config.toml
n_layer = 15
n_head = 3
head_dim = 32
init_std_o = 0.00493
lr_mult_o = 1.41
final_lr_fraction = 0.1
seq_len = 512
doc_mask = true
Each number is 128 + 24 x the weight over the matrix's rms, rounded and kept within 0 to 255. Layers, rows and columns count from 0. Numbers have three digits each.

# layer 10 attention value, 96x96, rms 0.0623, rows 18-31, columns 0-95
148116124120075082127137153138113108119126184121124131125112166066108151143144111145100161159146131123137144122129098159139108118162080106160092091113152134128118131166111148179158108107139147141108133129145137151140092138110147146135111113169148147125141140131125135142059122161083073135
105130106169126118117125099104153120155108108138120157095128086195129150132090144116143125118138132131130169116147115116103128121131134137096159129123115104158119125090107134110127130104111120165140126143103126114153167121149122130101101149121122136136159106118150111138133093103125146093
105161107095098138127136152118073116082167153122118120147063117125139204118162090149109144176102133115127110146126128166131125092152097114147099162164129167103094097147120137129140122125110145107086107164081157150182088172084165123160119128130131153107141113124127096149074142138134114140
112135076117104144122154153141105095142103167153109169131099111153097168133146112141062162128120142129144162077139112132133102086112098098141117095158142159113073149123111096112166117092147163124085131132112147167112103136105133158118110085147139154128131053111152101135064127121078056117
113154135132116082136125159141126148133122148138130135134168151089109135141168099126127147135115135102134139136128123127108138152108094131181102121116185155121148160139128129159160126131182114145138164104127136079122099127114175111145148183108116108124099118098114132128102123147109100137
137130110077133146134137135121082129109151120076147099155088123094131151130133071148131133148122133096110069144120125177154141125140113134131121150143115120137101104146120129126123136116100152143132137129130137155162106138117157129135109113141113174125140141123116118176110152120104143141
150124147135093101137130188156075126110126145114127122137134153049151131132170105148129111133135106104124118126112114133116143150131052118176115091132156155131142154161115133157123125142139128112123130085129143152120094153109129129147130138159118120109130142110117152115104114180105091151
115100126143167154127149098146142164152088085113138151109118122131140088129114145104146103113149113112105110112141135098118141189107130128104160099113107081175149163125120123106108137124118123146142137104161099115109172079176093137095136105125121120146133168162140153156150105106129135107
168112163084157143145092137140131118088135091102131082140115146137155103125133096116143098099120089080112136169108121082127105118120123135094131130140117137115119116121124132141124129159112114127125088109140151154072093121111064123162136101128156125134107219179120179099169154148157130114
141093133176103093133114130121160141127074166106120144111132122112119109135118111136144142107126124106144141110159131148127130150133121149121148092108144120146136112134119134184109138112095143149135131131139156138110125158126116156117119132164105140112164130131140142131131090137119128132
083127099090150125111136143132089174161153112171135128110151159143170135113084174143130077150130109194126139131105133122183134092135182133142134190092114075124123142101143137097182133126159108122171140143133075121158123097154153134119147120083138111141114110114117136122160112090114117116
137108153196152085127115149131151161157099122136124165113203144092118076141118157123168106127175140149145180131144132125113140153138146132129109084085165129127170145113140131151114138148141124129189152125146095128060134141154125131134137156127124098121125136121130129071168094142122130143
107106128165132129132138116133170123138105108150118144094120083134130093127117141130135117104134126124131138119145152106124153133126155132088150124103121119117166134100113118128115133100120134138118103148134110133114159141140080106132117128138112117145164121130142135126121119149154128139
128134109124145160109070113117101143121135104090146127142112140120145109115128142141155104174110122116101103135148152149169142146148168097136107135154108092110111139138137118115077141124120127160199137065135125163106127136139144133117129104110083153136120114148125095138168139070088179136
# layer 10 attention output (transposed), 96x96, rms 0.23, rows 18-31, columns 0-95
105139116168124116179112116125110110085111142103093132153131092086128169155116095119131105140126141111100124154096135123102108138144145114155110157131173124114164114190148175116108117150108137120135116121104142099111098158146097178125127181119140185111145147107127130109123129145147153130
124138153096118137122165148115129146142144099141114134128148166157120114114151165122116124099137089119122108083124102120129176131092120140081144110152119150125119114133168121154148115140186134114139128119168147120110146095118107112099129120130141109143111113145109111152106143126158095168
125127140162128148147114102130128116126111168145028150141127094096122125142122084114122119133091107129143159142121121127088118111109123110134087134084129119082152109144131185116132096148123166146111129129073134082137165146132107117160107170102168167115162135122162076103101133114172156108
131112133145101109176145091093107150095130145094061097139140131094132159152138137099103126118121101134096134115082115119099150090095126120137136133076139134106153117180144171085149151142153155125145125131109135116135177160151097166109130160116149189119150101103137111147100126127173172165
126109131118125083166115126154128115123135167116138114138143134086113195126121100123162118108124140129143139165125130141122072146164123091187152147151128111121113083167108137147108137157078110107119127134117121141124129132166109172168097155134138122118124166119146140111163158136129152104
113134114150124168108104096155121111132088142128093142142127099090155086137114097134125132156100119156136164115131135149134129126116120092127078141099134100117149139139120136112085088138117108138126107136086115069126134137125130141168142126120145151109120142140127107096113136141162136113
112124125153128095158088091109128106105096162105127105126129106077136160133106085122158134133128177124111139191116161139127086147167134115140125153127165101119112109145111153117100125137079119156103135134119124111121108168166101168151118183131118146116128179124154139110146141105120143111
130126116121123138105135122121116128139127097119208108119143155153171101119146162155141145141154149169116116085132141134164152147115121126100141117150123123168106157109139076133123158102139105126127093141174137134123079106133145128093114085137099092133100126147107172137117131125102095170
151122130159152165083136120113132101127121145118119134105109135129128114105097115156126147162127158119131108124114167132146139145152140133078112115149137139152142153116123142122124134086112096169111137142122048119158130165103195071126134138149073092090151103128111124121142110102058120129
101131119135126106144126112124154130091137101101111116124168123123109133137144144117135125118142144095092114127120117146137139128139138133069127097155144139135138127167150150151107096112131132128149137121160116088103076108127105161109135128139128095127120172112100150128106121160133108134
156160151085112121091149156115138113188140148149177124130090140117156151138124114140102123119126106116138118118150147114143111163131113125175125146148101115129120144065107103093100163190166129087113127098132199179140141114118126100106149070104133165155076099128154126113140136140125153114
144137124094123077128125164117163134105134120109211111120130150159120155113136164127120137107139149108101096167149115137151103141162138155134180114167136131141123118127133113168125117136116109110128148130188134157115089112102100128108124117155101107158101158121116187150151114151083129116
132127124128111112126139138102144143110135102137136130127131154153132105118149180113131124125150157124109100114132107128131142124112133164076151081151104147138113150123151124154148141093133132112144154117154150127123123115135130084073128105146131089116137124149107146154117105130147110135
119103128116160172109135112137133123143100067126206135117109131124182115131119133161077139128105111176126139098157123134133141134150118121129122136084133117146104134086113120093096105158133126121107115176143119081141116120085121126170160091129122127161087141124149146122126121144096120080
# layer 10 attention query, 96x96, rms 0.0557, rows 32-51, columns 0-95
133159127130142105119131129132155138147128139140154124128146112120156116107134140139135125132125129131142131133123133149135124116128113112149140132118124108127131119126071104114108088110145090111116127122121120145132106108131141104114139119100123107116132132121113103117110131125142130147
134162172111095145152121108112122152139121111133073117130116169136108129149140113148155177113111110156176127131126144141105095126118129162113121148126136102109165134109116159156114161127137165177119094113162110137161115107120115108151150112138080183146132136164155157140124132155119127090
147094144126111142117111139139085099129113100130113112127145164103163113120137141126115106137116106157109128125082095133178142173146127147111110102117145090130128158113135116109102151131152130137177123119146156136142132127146124130114147132140126138139111113165147168121139135104145112144
078134101131149161069117114170175162129159147151167114139166119125145132114134138142136121102123118118129161114155094144136142137170106126169136130102153133114146135120160109120130088123160099098137154138129086113148136154123142101122135130124098102132143122097125103138134142130099147132
183121145086126087141113144100122100146107137070117134145093132144114129132130142108102148138135144139111136184115163128142098088140137099080115117141087126128101089128092139125136167143100115133109095111112152150068134114135086113129133129118143170165097129149114159113130118102131136126
175118153113133141106136130115115120120109124107068143124099130159120141119122097122113112130137115160121123107132117087118130111129144119117090108144117109149121121117151116148132155142129145120143111121126105128119157134111138130158125117116108133131133122116151190139184146142066081120
128142122106119092108135141100143124123123100111131105150123100114132143140144144121127122142112142101135097144143123127142152130119123082142136148167123138115089093158123131122137138129119116153111127117097160106095125112139113099126128126107167129138104132127098126126082175120137116139
134128151125147104165124136130118117144109166091074102121138099048147122116141099112154102178131132136115160161110176119100101130136122127081151128114145098132168135082116130099133155101103142104143155118129125176100121065151114114122149118132132122151081169151151114130137152115142131086
136120118113110132117150158101129097149158104137124145137088100124126135112161113096114090144120134124130094139128115103121121103155147104164137144184098107115131106159154128097121145131144120099140165119082175140079139126130137122147116122129155119130111123128132106115173095115129090124
164153170116078116146112141104134176144112123112110102141139139148120158140107129153135140129126112142153118167132157156160106109147136102142119146154131123117144109115106181123128126145124151116124110093126140118142111143147115151171114124141135140128146121139133167111129112114154138116
118142085147159168106109119146142145088155086118190134166159134124146098136136138161126152082126105100121096062140068166156157151121142160205127145149162175120156177074140113188105070127161133133131153134163137120176124139103147141166172111119102084072138130115125122128130110166111101177
158103163145117103139100093134105122153107122082126076141139124092145124140114156145147093169148154134162135185115176143124092133137122076084123152100132118129156104119095134149122155145119143111141036105143163162141096111196065164133098098116134127144132124137115143103114137118151155128
072193152138117091184103066087129077157143120135133092131104130139084133103112093125114155148159128078140099126137133152128119126130129108164155103164120146098131071137078192117163145098089155168138136142114180108123141117119113148105096143118136140122137121126093140112141098119126169125
112113119171125123101094124134086125140116129110145135110148131127178160128134128132147136145106194133107135121137117102119129120101149108145117122130114136170138132157164179141172118119130158080112136118148147128137117150178124197090118138153169099111137091090124110141066112149112158096
080105155141125136129103169132153133137144107123137131129163121102129100087095130135180154131181103097128103102171104145114146174150130095158137167080126124106138104166158166120147172097101110143153157123161074094180130134138127084101130142085106119154144122127105093114163124115135150128
151129132101136095149125145098190146149135127086115085125141118123096136120091155114167114130106103170168116126144143139114116136100166111133112104162091129062128119117138112099140163122080117136142115121104146161138126158163157084116136100115134117180107165148056134105151117078133133110
127092140140133140119126112120115140111107142114108134072131126137157136129111177112113131097115125203081137118109153108080158112109124153113090114125129119148131135127140123156117109098146118078102112132119134138101082132147142147115111137151147129127140106142097112127093122144114121132
114117133139187085122151155164126147143112150107119177098155139121149186145112143125143125145168124172115117142150135139142121172148116105121125120113157085123143095122147132075093115138160129128144182127172145118154162115169095162120148125125087101154178118126150123118101092115144124121
155116127098147141065140132153132161153140112109134110138155149136134134173146139211117119144147121207148161106135142114122143109101148122123082120072153111086145146082107106185154086125147103108114100159188080081133147127111135101143159129114095110122104134138148126133121121152107073134
160119121140118130150129144122124100111145098131130145165142130098104139137135132080135108168122129073129170149110088123122099133139131116116152136181127099129124151153137130108141137121096141133141149124137110148110164128091176124127129122081138126130109104133119135119119135144143098154
# layer 10 attention key, 96x96, rms 0.0556, rows 32-51, columns 0-95
142082060135205144102152122153140179124122141126177128131096033184129137137090095149117096080115154093114150148155121133129149122099089132152083154110178165157088092102177125146148064130158097112101111177095132159118142146062103138181129154088136105086156106047140082169162093179102086164
106125125123099121148110118086121102125152147144087133127138165126141107105122138155161112143137063146154099137121092120159087144142139137105143103126099137139115165126108112119113124160092176143128146110173116099158122145139152156110119113124151140159110116166127157131130113096116120106
167128109124095120125116149131078097135164103146105143132125166144160088139138138132077140168103146109135109128107151101126127127133152167114136110144086110131118134115147127112145165119123147106142131125123115132097121070108129139107122106154126118145088132146112140147128139114142132136
093153104153146127106112119103140168104108106140134144121139093147134105111101123143114115106129134130149140123168151151142181143119124143154116140120156110116133139102137123148140100090149114147153101124129128124124134117116100095147152118086122116128140111103154106110145153160114119129
143085148147124120159136141151158107159154120127108109139110147087110141148157120111142096139083125135157114092133114107127081169146154148116142139153081135140108146178113152107140163122105157112099159133115147146147129142146135119109108145112101151110079135129129108125161121114134097119
123084160127078146153128110135088136155139106133068125091128167141124145116158122142115129121130140161127105116117135115119107165132115152106151140146110112133191138164115155113136164111134174134116136099142137147149107081136107116081117122114099143148088101161103192096126142087161137102
112154111131160135123160134169173119118130141131156125142121088159137120122148137099146140116155124124081137110108119117093122103112113126132138138090159135145108152141156152143119102117159052143113162125127124098110143124097192139152134144105103124143142121115108095137141145152099147150
148101129061105158140119157088089082129166124134081116143083160132121092143106148163103136166116108154142094148089119070159102140167161117061133071179153116078135143132114117121099209142084150124103117096154115110117128113114146134116097071146191160150078171184094169121137119095151113135
124118132150139107139118134111154123130103114111148129145099115167128114118102132134149138091194114103145135145122110133118175091140093104111121164149156159175103162171112128138131158119130113174121116109126130169135096143134121158149119151128120142135115132129097176150144167182130129113
094111170117109159122147110115120127090143091110049131103093177109098124160147116136130144130145093144101153145092046152148133125123095152109135091130126147132152101149099129117126142109086156135138128105162144095171100096082147175118126129141157127157139129170115157120118130115146145089
119167132159133107072107141109161140139107132121153133129138126144144140104100133117165121120138145120140160117159115155117128111113100125149123126087127119149139120092122119116120069153144112137119137149128132121161122156125116134154146166127133135110156120117148100138101139148112131107
147150126120093138164118125108124105133158142146043127126137149081135092142110148114141128186113110175169117125093111128170095103161133180086121117156098117128140124108110149120119155119132159122131154135132131153125129130130153124099096140098174152118101135168111130110146122132116091112
159167115069121139072185162112144150126137177100111135137121118120110120147126056128111145126056116121135120146128085178157133121156138117161166109149139129114123121087104129143106138124110119143167117150133127137136123123087198135172165154137161142101130142094095136104156137097165157120
143144133115142146120153120085115112145122138121145143142152070114124113144132120102119100146125122113119124143110122163167102148170131153100131178137113138122074118128108118158148130130090138137101073148103167159094148129118124139157110165112125156122166126096128113115119092154083131123
099199132125134101151152108098166131139112136112102172142122114118097144128140122093172115134125116159159124155191098129136107103147125099137160169120121099111112108136110132143138141116094129149132130137106137122101126126129127093140141117126123165119140108135131120090166123099116112102
119150147123084108178095156106114114102141162144086142101101089106113134072116073091149106135124121146126149120127105129123101127178099138110136132118107128115127084157088119133113176125113128147103175068125113127152135101127148130156128101111093155137103138124113139076206086110133145100
138119117113106092177125173121071127157148128147103119128172144119144154115154115152161086127132115112127124129127141139173080153156128178097151133127151133169157097137147126120140148154116155128129104075122123141113097112134091132087113125120103130141123148093132153113119102114096144133
155081148143115177151132150125092147114108107106141146106155157157110155150169181144075126152096139078082145146122105100111112159149119121116122116085116149125128157126127114155129111117101124075110118111127092141120198104105095114134134146104150153165120095115136141160111139157102128153
122117145170119133129120101111150144181130131160133142089143153150142146088131164115150112129119138168135144119124159101098124136138130159125120156105106136132150114115142143099145106114169122099116145120121113134123174169152077114093106134150132096132171134137155087119113129151124116122
132126103122109128119108138140158138154151128134147110155064109140162142151113130148122168132176164113143117172158145116081106101102163119095149119123141148138110087172124148136135138133129127143094117158082125126115100103147095142127097115146111134151152181128126147178118123162106121112